From a checkpoint of a small transformer trained on Wikipedia: rotary positions.
Each number is 50 + 15 x the weight over the matrix's rms, rounded and kept within 0 to 99. Layers, rows and columns count from 0.

# layer 2 attention value, 256x256, rms 0.0727, rows 70-74, columns 0-255
36 29 55 66 53 12 27 47 65 45 40 59 36 39 70 42 37 49 40 38 58 51 24 75 63 06 37 55 24 54 81 40 79 33 93 47 36 52 63 32 28 50 54 64 40 23 54 29 61 57 59 56 52 56 54 31 49 46 56 60 74 59 62 50 53 46 59 56 38 41 51 47 61 61 47 36 52 56 88 80 50 39 73 31 41 70 66 02 56 58 62 64 35 51 61 42 34 52 28 51 57 56 35 46 52 37 40 61 36 42 16 33 52 42 63 26 69 64 49 60 56 37 59 50 27 33 44 45 46 57 29 68 77 48 56 30 51 39 38 41 52 61 46 58 44 28 26 76 56 42 43 62 54 72 58 36 40 59 36 41 40 47 51 54 61 41 63 49 49 46 86 53 46 66 22 77 57 55 34 45 42 48 38 62 51 51 24 21 50 49 36 28 46 45 59 41 70 44 30 49 80 52 64 72 54 57 66 47 37 55 46 54 40 60 42 43 31 37 44 65 67 59 53 41 40 48 51 36 82 54 53 63 81 42 81 62 47 35 36 44 69 56 48 61 43 44 79 52 58 41 31 68 65 73 59 33
46 64 30 63 60 49 35 56 38 43 12 33 57 37 49 41 43 56 44 40 57 53 59 60 50 34 43 45 62 55 53 45 36 71 66 60 58 60 65 34 38 68 67 45 52 63 65 45 48 48 66 54 49 42 30 79 30 16 61 57 71 69 47 34 71 66 35 64 54 14 64 86 49 35 49 56 51 51 48 52 37 66 41 49 32 46 22 48 47 55 67 59 50 23 30 38 09 11 58 45 02 28 53 68 19 72 62 51 43 48 45 31 28 44 51 43 34 70 44 38 42 18 65 45 48 42 43 68 45 35 73 70 58 41 66 53 36 28 52 46 65 47 63 65 73 63 51 45 46 21 36 52 79 58 29 60 55 71 85 57 69 58 63 71 34 99 42 69 62 15 65 33 62 65 44 64 64 42 43 42 56 30 59 47 63 52 36 63 48 57 55 11 32 48 49 45 46 65 43 43 70 48 50 30 33 64 48 37 46 87 71 75 46 64 49 49 47 29 40 54 51 82 28 62 35 40 89 32 49 55 71 46 81 26 56 91 76 63 54 48 46 47 44 35 48 46 31 53 30 62 57 30 64 29 68 55
57 53 46 42 94 45 51 49 55 23 44 68 59 44 09 61 48 21 57 37 47 14 71 35 52 71 39 48 44 46 53 59 40 29 24 58 55 43 58 54 55 44 40 68 45 39 64 58 57 52 51 56 63 37 74 62 51 31 40 36 62 41 59 41 69 43 48 66 21 48 63 47 42 56 46 21 58 41 35 35 43 65 79 60 79 23 80 49 29 50 29 46 49 52 41 21 36 42 63 31 36 29 45 49 22 56 39 48 49 54 82 59 43 31 46 34 42 49 34 58 72 58 57 34 36 55 50 36 41 46 34 39 41 54 58 40 46 36 69 66 57 32 50 45 53 50 33 47 83 29 50 30 25 57 45 53 56 36 14 35 55 50 48 24 60 62 77 56 56 47 26 50 52 62 58 29 42 84 43 51 53 74 51 60 62 49 66 29 35 28 64 64 49 58 77 59 90 36 43 30 69 43 32 54 59 42 41 55 63 53 73 42 56 66 30 52 38 42 71 53 64 27 57 64 47 25 68 65 63 32 75 39 54 33 68 69 67 80 38 44 83 48 39 49 61 44 60 48 60 49 48 33 46 52 37 28
48 41 57 46 57 63 50 55 56 58 60 52 64 40 21 91 55 30 49 34 55 46 56 49 33 76 69 69 75 54 29 66 85 65 51 56 43 43 56 46 55 58 68 36 18 48 43 45 36 62 32 45 36 83 38 45 40 45 59 74 45 41 61 56 36 57 59 60 46 66 57 59 45 68 50 25 29 26 65 49 42 48 45 52 22 22 34 14 44 38 28 74 34 53 44 86 41 41 46 72 46 51 50 26 39 50 51 41 60 43 67 43 42 51 59 35 56 60 53 71 54 41 26 47 50 60 66 45 56 38 29 53 49 45 65 43 78 27 74 38 59 48 57 48 61 54 81 54 67 32 41 73 70 70 45 60 48 53 83 43 54 59 61 28 69 55 29 45 59 06 50 70 75 63 58 25 64 47 39 64 71 54 51 60 57 45 74 44 25 42 54 65 27 58 38 46 37 71 73 60 43 48 62 62 64 44 59 64 56 38 48 22 32 49 50 57 51 55 24 59 51 33 41 42 32 58 62 41 39 72 72 62 56 36 39 16 56 50 43 66 51 60 71 76 30 34 57 69 61 52 37 56 54 61 57 51
45 53 40 45 43 81 46 11 76 58 39 60 46 72 78 44 31 41 64 59 56 11 60 35 45 58 64 35 53 55 44 41 49 54 30 75 62 40 20 52 36 47 48 94 47 56 56 46 35 61 75 51 62 44 68 61 54 50 62 47 29 71 77 60 43 68 53 26 48 74 66 83 46 59 41 55 33 36 44 73 46 36 61 58 52 45 54 75 48 52 62 22 42 59 15 52 37 61 49 60 32 63 20 46 53 53 25 77 43 41 62 42 57 72 31 52 61 75 42 27 47 43 64 36 49 52 47 65 66 67 52 35 39 75 68 27 33 29 46 80 55 71 14 70 36 73 51 33 44 23 73 54 45 51 57 51 55 47 31 49 65 60 41 52 84 35 64 33 65 51 54 81 91 23 52 33 56 61 54 56 63 37 72 85 74 51 69 87 41 50 42 63 55 20 72 72 34 46 30 41 58 52 40 40 52 71 30 40 42 57 17 38 73 32 73 35 37 67 44 47 45 75 49 56 76 36 21 44 49 49 23 52 36 46 56 36 67 59 47 55 72 36 34 35 35 58 44 25 54 39 40 33 40 58 40 55
# layer 2 attention output (transposed), 512x256, rms 0.0694, rows 134-137,198-201, columns 0-255
56 54 39 55 01 34 61 44 34 44 43 38 20 57 44 64 35 52 33 53 60 50 40 71 30 64 62 42 67 44 81 66 76 60 67 53 62 37 58 44 88 65 58 31 64 82 65 59 32 37 89 55 69 29 10 65 39 48 37 56 31 38 52 49 68 77 70 58 56 13 82 46 58 12 63 31 58 56 52 43 29 44 63 40 27 62 27 50 45 59 34 36 66 48 62 40 56 64 38 76 46 52 41 46 39 55 36 68 79 56 66 40 35 56 37 34 21 41 58 59 42 60 31 37 66 51 56 65 63 04 42 55 45 68 47 67 39 46 55 49 59 45 48 27 22 49 46 58 39 31 60 56 20 39 44 55 57 42 41 64 74 57 33 41 52 61 22 57 37 83 41 70 57 48 57 30 69 51 59 43 55 45 30 18 28 51 51 42 61 58 40 26 24 77 38 61 33 23 61 36 20 50 59 69 44 62 50 50 39 56 38 54 76 54 64 68 75 33 23 42 29 94 44 67 42 39 60 71 50 62 55 57 41 34 52 37 26 58 51 35 35 48 31 36 63 57 54 61 69 74 52 33 52 40 21 66
50 51 43 69 49 00 82 58 34 51 56 66 61 34 35 69 59 37 39 53 52 36 25 37 59 29 74 39 45 40 38 41 50 52 43 76 43 30 57 38 31 45 43 51 56 45 40 33 57 50 43 51 51 56 48 30 51 73 44 46 32 00 67 54 39 52 72 11 44 35 42 36 63 48 40 44 43 56 44 44 70 57 64 37 46 62 57 46 33 23 51 52 41 67 46 47 52 56 18 79 63 44 49 50 70 52 44 46 45 49 34 74 46 35 67 65 81 49 41 37 38 40 30 46 39 54 52 34 51 53 42 34 57 55 61 82 64 45 66 56 41 53 37 38 26 13 57 48 53 54 43 56 23 51 57 35 52 36 40 37 53 64 39 24 47 21 56 64 38 52 22 49 29 63 46 58 40 35 54 51 32 56 52 81 20 74 27 60 22 58 65 87 27 69 58 47 38 37 63 43 52 44 55 79 56 51 37 55 47 43 46 75 53 26 33 63 43 51 36 65 53 49 61 45 47 43 63 38 44 63 41 51 66 70 60 57 68 37 33 32 70 55 23 55 49 92 53 33 68 25 40 44 56 57 76 37
29 57 36 48 37 50 40 55 54 31 54 36 41 42 47 61 44 68 86 54 43 63 57 85 29 49 45 56 30 20 48 33 43 52 27 44 66 74 60 52 43 06 40 49 37 48 53 38 34 82 61 89 64 41 65 53 63 38 64 53 62 43 34 51 37 43 42 34 58 12 68 57 42 27 69 50 63 41 73 60 64 40 37 57 59 69 55 52 52 69 37 42 43 30 43 63 25 38 44 53 35 17 49 43 75 50 68 76 60 64 40 34 48 65 74 88 57 65 42 45 63 63 56 60 58 50 55 53 68 63 59 56 77 76 35 60 44 99 25 36 46 66 52 32 31 86 45 41 00 56 50 53 67 44 54 69 50 57 54 36 17 49 52 57 59 27 23 47 32 69 65 57 67 45 56 32 46 68 61 51 72 63 83 48 48 48 41 49 61 45 14 72 54 29 28 51 38 59 43 55 28 52 71 31 62 37 72 49 41 45 38 34 66 34 40 36 61 29 20 47 47 82 58 30 37 85 50 61 70 41 52 67 51 79 56 65 47 13 54 36 58 69 61 47 46 49 50 44 64 56 35 28 54 35 66 57
80 66 48 68 29 52 57 34 52 52 75 71 56 55 66 36 50 40 48 58 46 60 57 42 48 53 45 42 26 32 57 39 57 33 33 54 45 43 27 46 46 61 33 54 50 55 44 48 55 52 61 11 48 50 56 50 77 27 36 55 74 31 43 74 51 39 49 42 62 28 42 07 20 35 32 59 45 50 56 25 48 57 55 67 64 62 31 56 71 54 42 42 31 64 42 26 31 56 18 37 66 58 62 72 36 49 73 40 40 72 42 55 44 41 68 15 54 78 66 39 64 35 72 45 46 34 29 53 46 48 48 38 42 36 41 65 15 59 49 62 18 40 48 71 56 88 45 64 36 65 45 39 17 54 63 59 28 57 40 67 53 41 70 48 48 58 51 63 42 63 81 26 24 55 56 57 46 70 57 56 51 59 34 43 60 51 38 52 43 37 46 46 55 53 56 36 45 38 61 81 33 78 53 58 41 79 35 59 47 24 60 31 33 61 53 51 42 16 37 61 43 46 30 50 41 19 45 39 47 32 44 75 81 48 77 59 54 62 26 32 70 39 54 54 55 36 18 35 33 21 51 47 31 29 40 48
61 25 60 20 87 63 35 63 45 53 59 64 80 47 53 21 70 53 48 42 52 36 64 18 44 54 67 48 22 45 16 55 27 52 40 39 44 52 48 84 34 34 34 59 32 26 41 41 59 54 32 28 40 50 79 57 67 57 62 25 60 74 57 38 55 29 28 46 40 50 36 57 57 54 43 59 40 68 54 58 62 59 43 42 45 42 51 56 58 55 20 40 58 34 58 43 63 42 57 49 49 64 71 59 62 26 58 37 69 55 76 47 51 68 64 71 54 37 51 64 43 36 18 57 47 71 52 37 34 73 63 40 27 30 67 60 76 64 47 55 55 33 68 41 58 46 32 39 61 63 46 39 66 69 28 35 52 30 81 54 54 49 77 60 52 61 60 43 60 34 61 45 38 48 60 64 15 40 14 58 37 53 50 62 63 55 53 48 48 32 55 78 50 44 56 38 65 45 55 52 55 72 30 42 56 49 65 62 60 35 32 28 29 54 49 52 41 57 47 40 57 36 67 71 60 48 57 50 60 48 43 32 41 41 53 41 60 48 28 45 43 61 79 65 43 65 42 46 46 13 45 48 55 37 57 23
68 63 96 26 43 74 29 48 74 28 48 68 69 53 53 32 61 47 43 42 51 54 61 51 40 49 33 48 32 68 52 87 77 82 32 49 45 30 45 64 66 23 28 39 69 38 56 41 28 22 54 51 64 26 42 58 55 63 59 59 77 56 54 51 68 62 22 55 28 58 59 66 22 67 52 49 27 56 39 55 31 54 47 75 53 44 50 50 48 55 40 55 16 31 65 42 73 34 47 28 53 39 51 31 58 50 70 34 59 48 46 33 60 44 24 48 24 54 41 63 82 61 81 58 38 50 64 45 52 59 37 67 42 53 36 55 41 77 49 64 59 35 47 18 65 75 34 32 82 55 59 39 61 61 56 64 57 35 44 68 39 36 55 55 45 57 75 29 41 43 57 39 41 43 32 52 40 27 79 48 45 75 30 44 65 51 60 41 69 43 78 48 70 66 68 64 68 52 37 71 38 36 21 44 48 24 62 41 49 65 32 68 38 71 72 38 33 29 49 61 54 43 55 66 66 75 29 59 41 58 82 48 38 57 22 50 49 79 74 36 44 03 48 57 61 23 69 88 59 80 29 44 53 56 31 62
39 41 54 35 62 41 35 76 70 75 58 51 26 46 58 42 58 25 39 36 51 43 52 55 86 71 47 18 64 42 35 51 69 55 73 40 54 55 65 47 48 88 65 55 68 38 36 57 57 49 49 26 42 51 44 47 35 67 35 25 58 83 59 41 46 46 71 87 69 72 22 51 72 60 40 59 38 71 36 43 50 36 63 59 28 42 63 39 40 63 61 59 38 43 79 32 47 59 76 68 83 69 52 54 39 50 33 27 55 33 80 70 58 26 29 38 31 56 44 84 61 65 44 55 49 67 65 53 63 43 52 65 54 53 32 54 28 18 69 63 62 35 44 53 65 46 50 61 59 55 33 46 54 45 42 32 52 53 30 59 56 33 65 48 21 70 44 38 66 73 68 57 45 68 52 43 48 59 62 47 51 01 27 55 52 55 54 49 55 50 65 40 65 82 43 39 67 43 53 63 58 47 44 54 53 70 40 62 46 38 31 62 37 43 31 43 49 62 64 36 30 47 52 47 67 70 69 51 47 54 52 48 15 41 32 46 29 49 77 56 42 56 47 38 31 57 65 50 42 53 26 58 75 47 23 46
33 36 48 45 53 54 23 62 57 57 72 50 48 45 55 53 69 68 49 57 36 45 43 50 71 39 41 69 83 90 54 65 40 49 53 25 42 48 40 38 40 50 58 32 51 45 67 57 66 63 68 96 68 41 42 55 36 73 61 55 30 44 52 43 51 25 59 57 35 80 47 62 71 68 64 83 53 50 24 68 49 28 59 63 48 52 56 56 43 48 53 51 64 50 58 40 58 48 59 35 45 48 19 55 43 52 37 53 69 48 40 39 60 28 61 65 34 37 35 52 33 72 44 61 58 47 49 46 49 51 47 61 52 66 58 56 57 56 62 53 89 60 59 38 62 14 57 25 60 13 40 49 99 39 49 39 51 69 76 41 32 44 51 58 54 50 44 42 48 59 37 62 35 37 39 48 53 43 56 58 44 46 52 37 40 54 58 55 54 75 22 66 53 56 37 72 51 62 31 14 81 70 36 48 48 17 28 59 51 91 63 51 78 29 48 53 42 85 51 24 25 44 40 74 58 61 37 72 56 52 43 10 34 43 47 50 49 34 45 49 16 52 34 68 55 55 79 59 56 62 55 33 65 61 73 73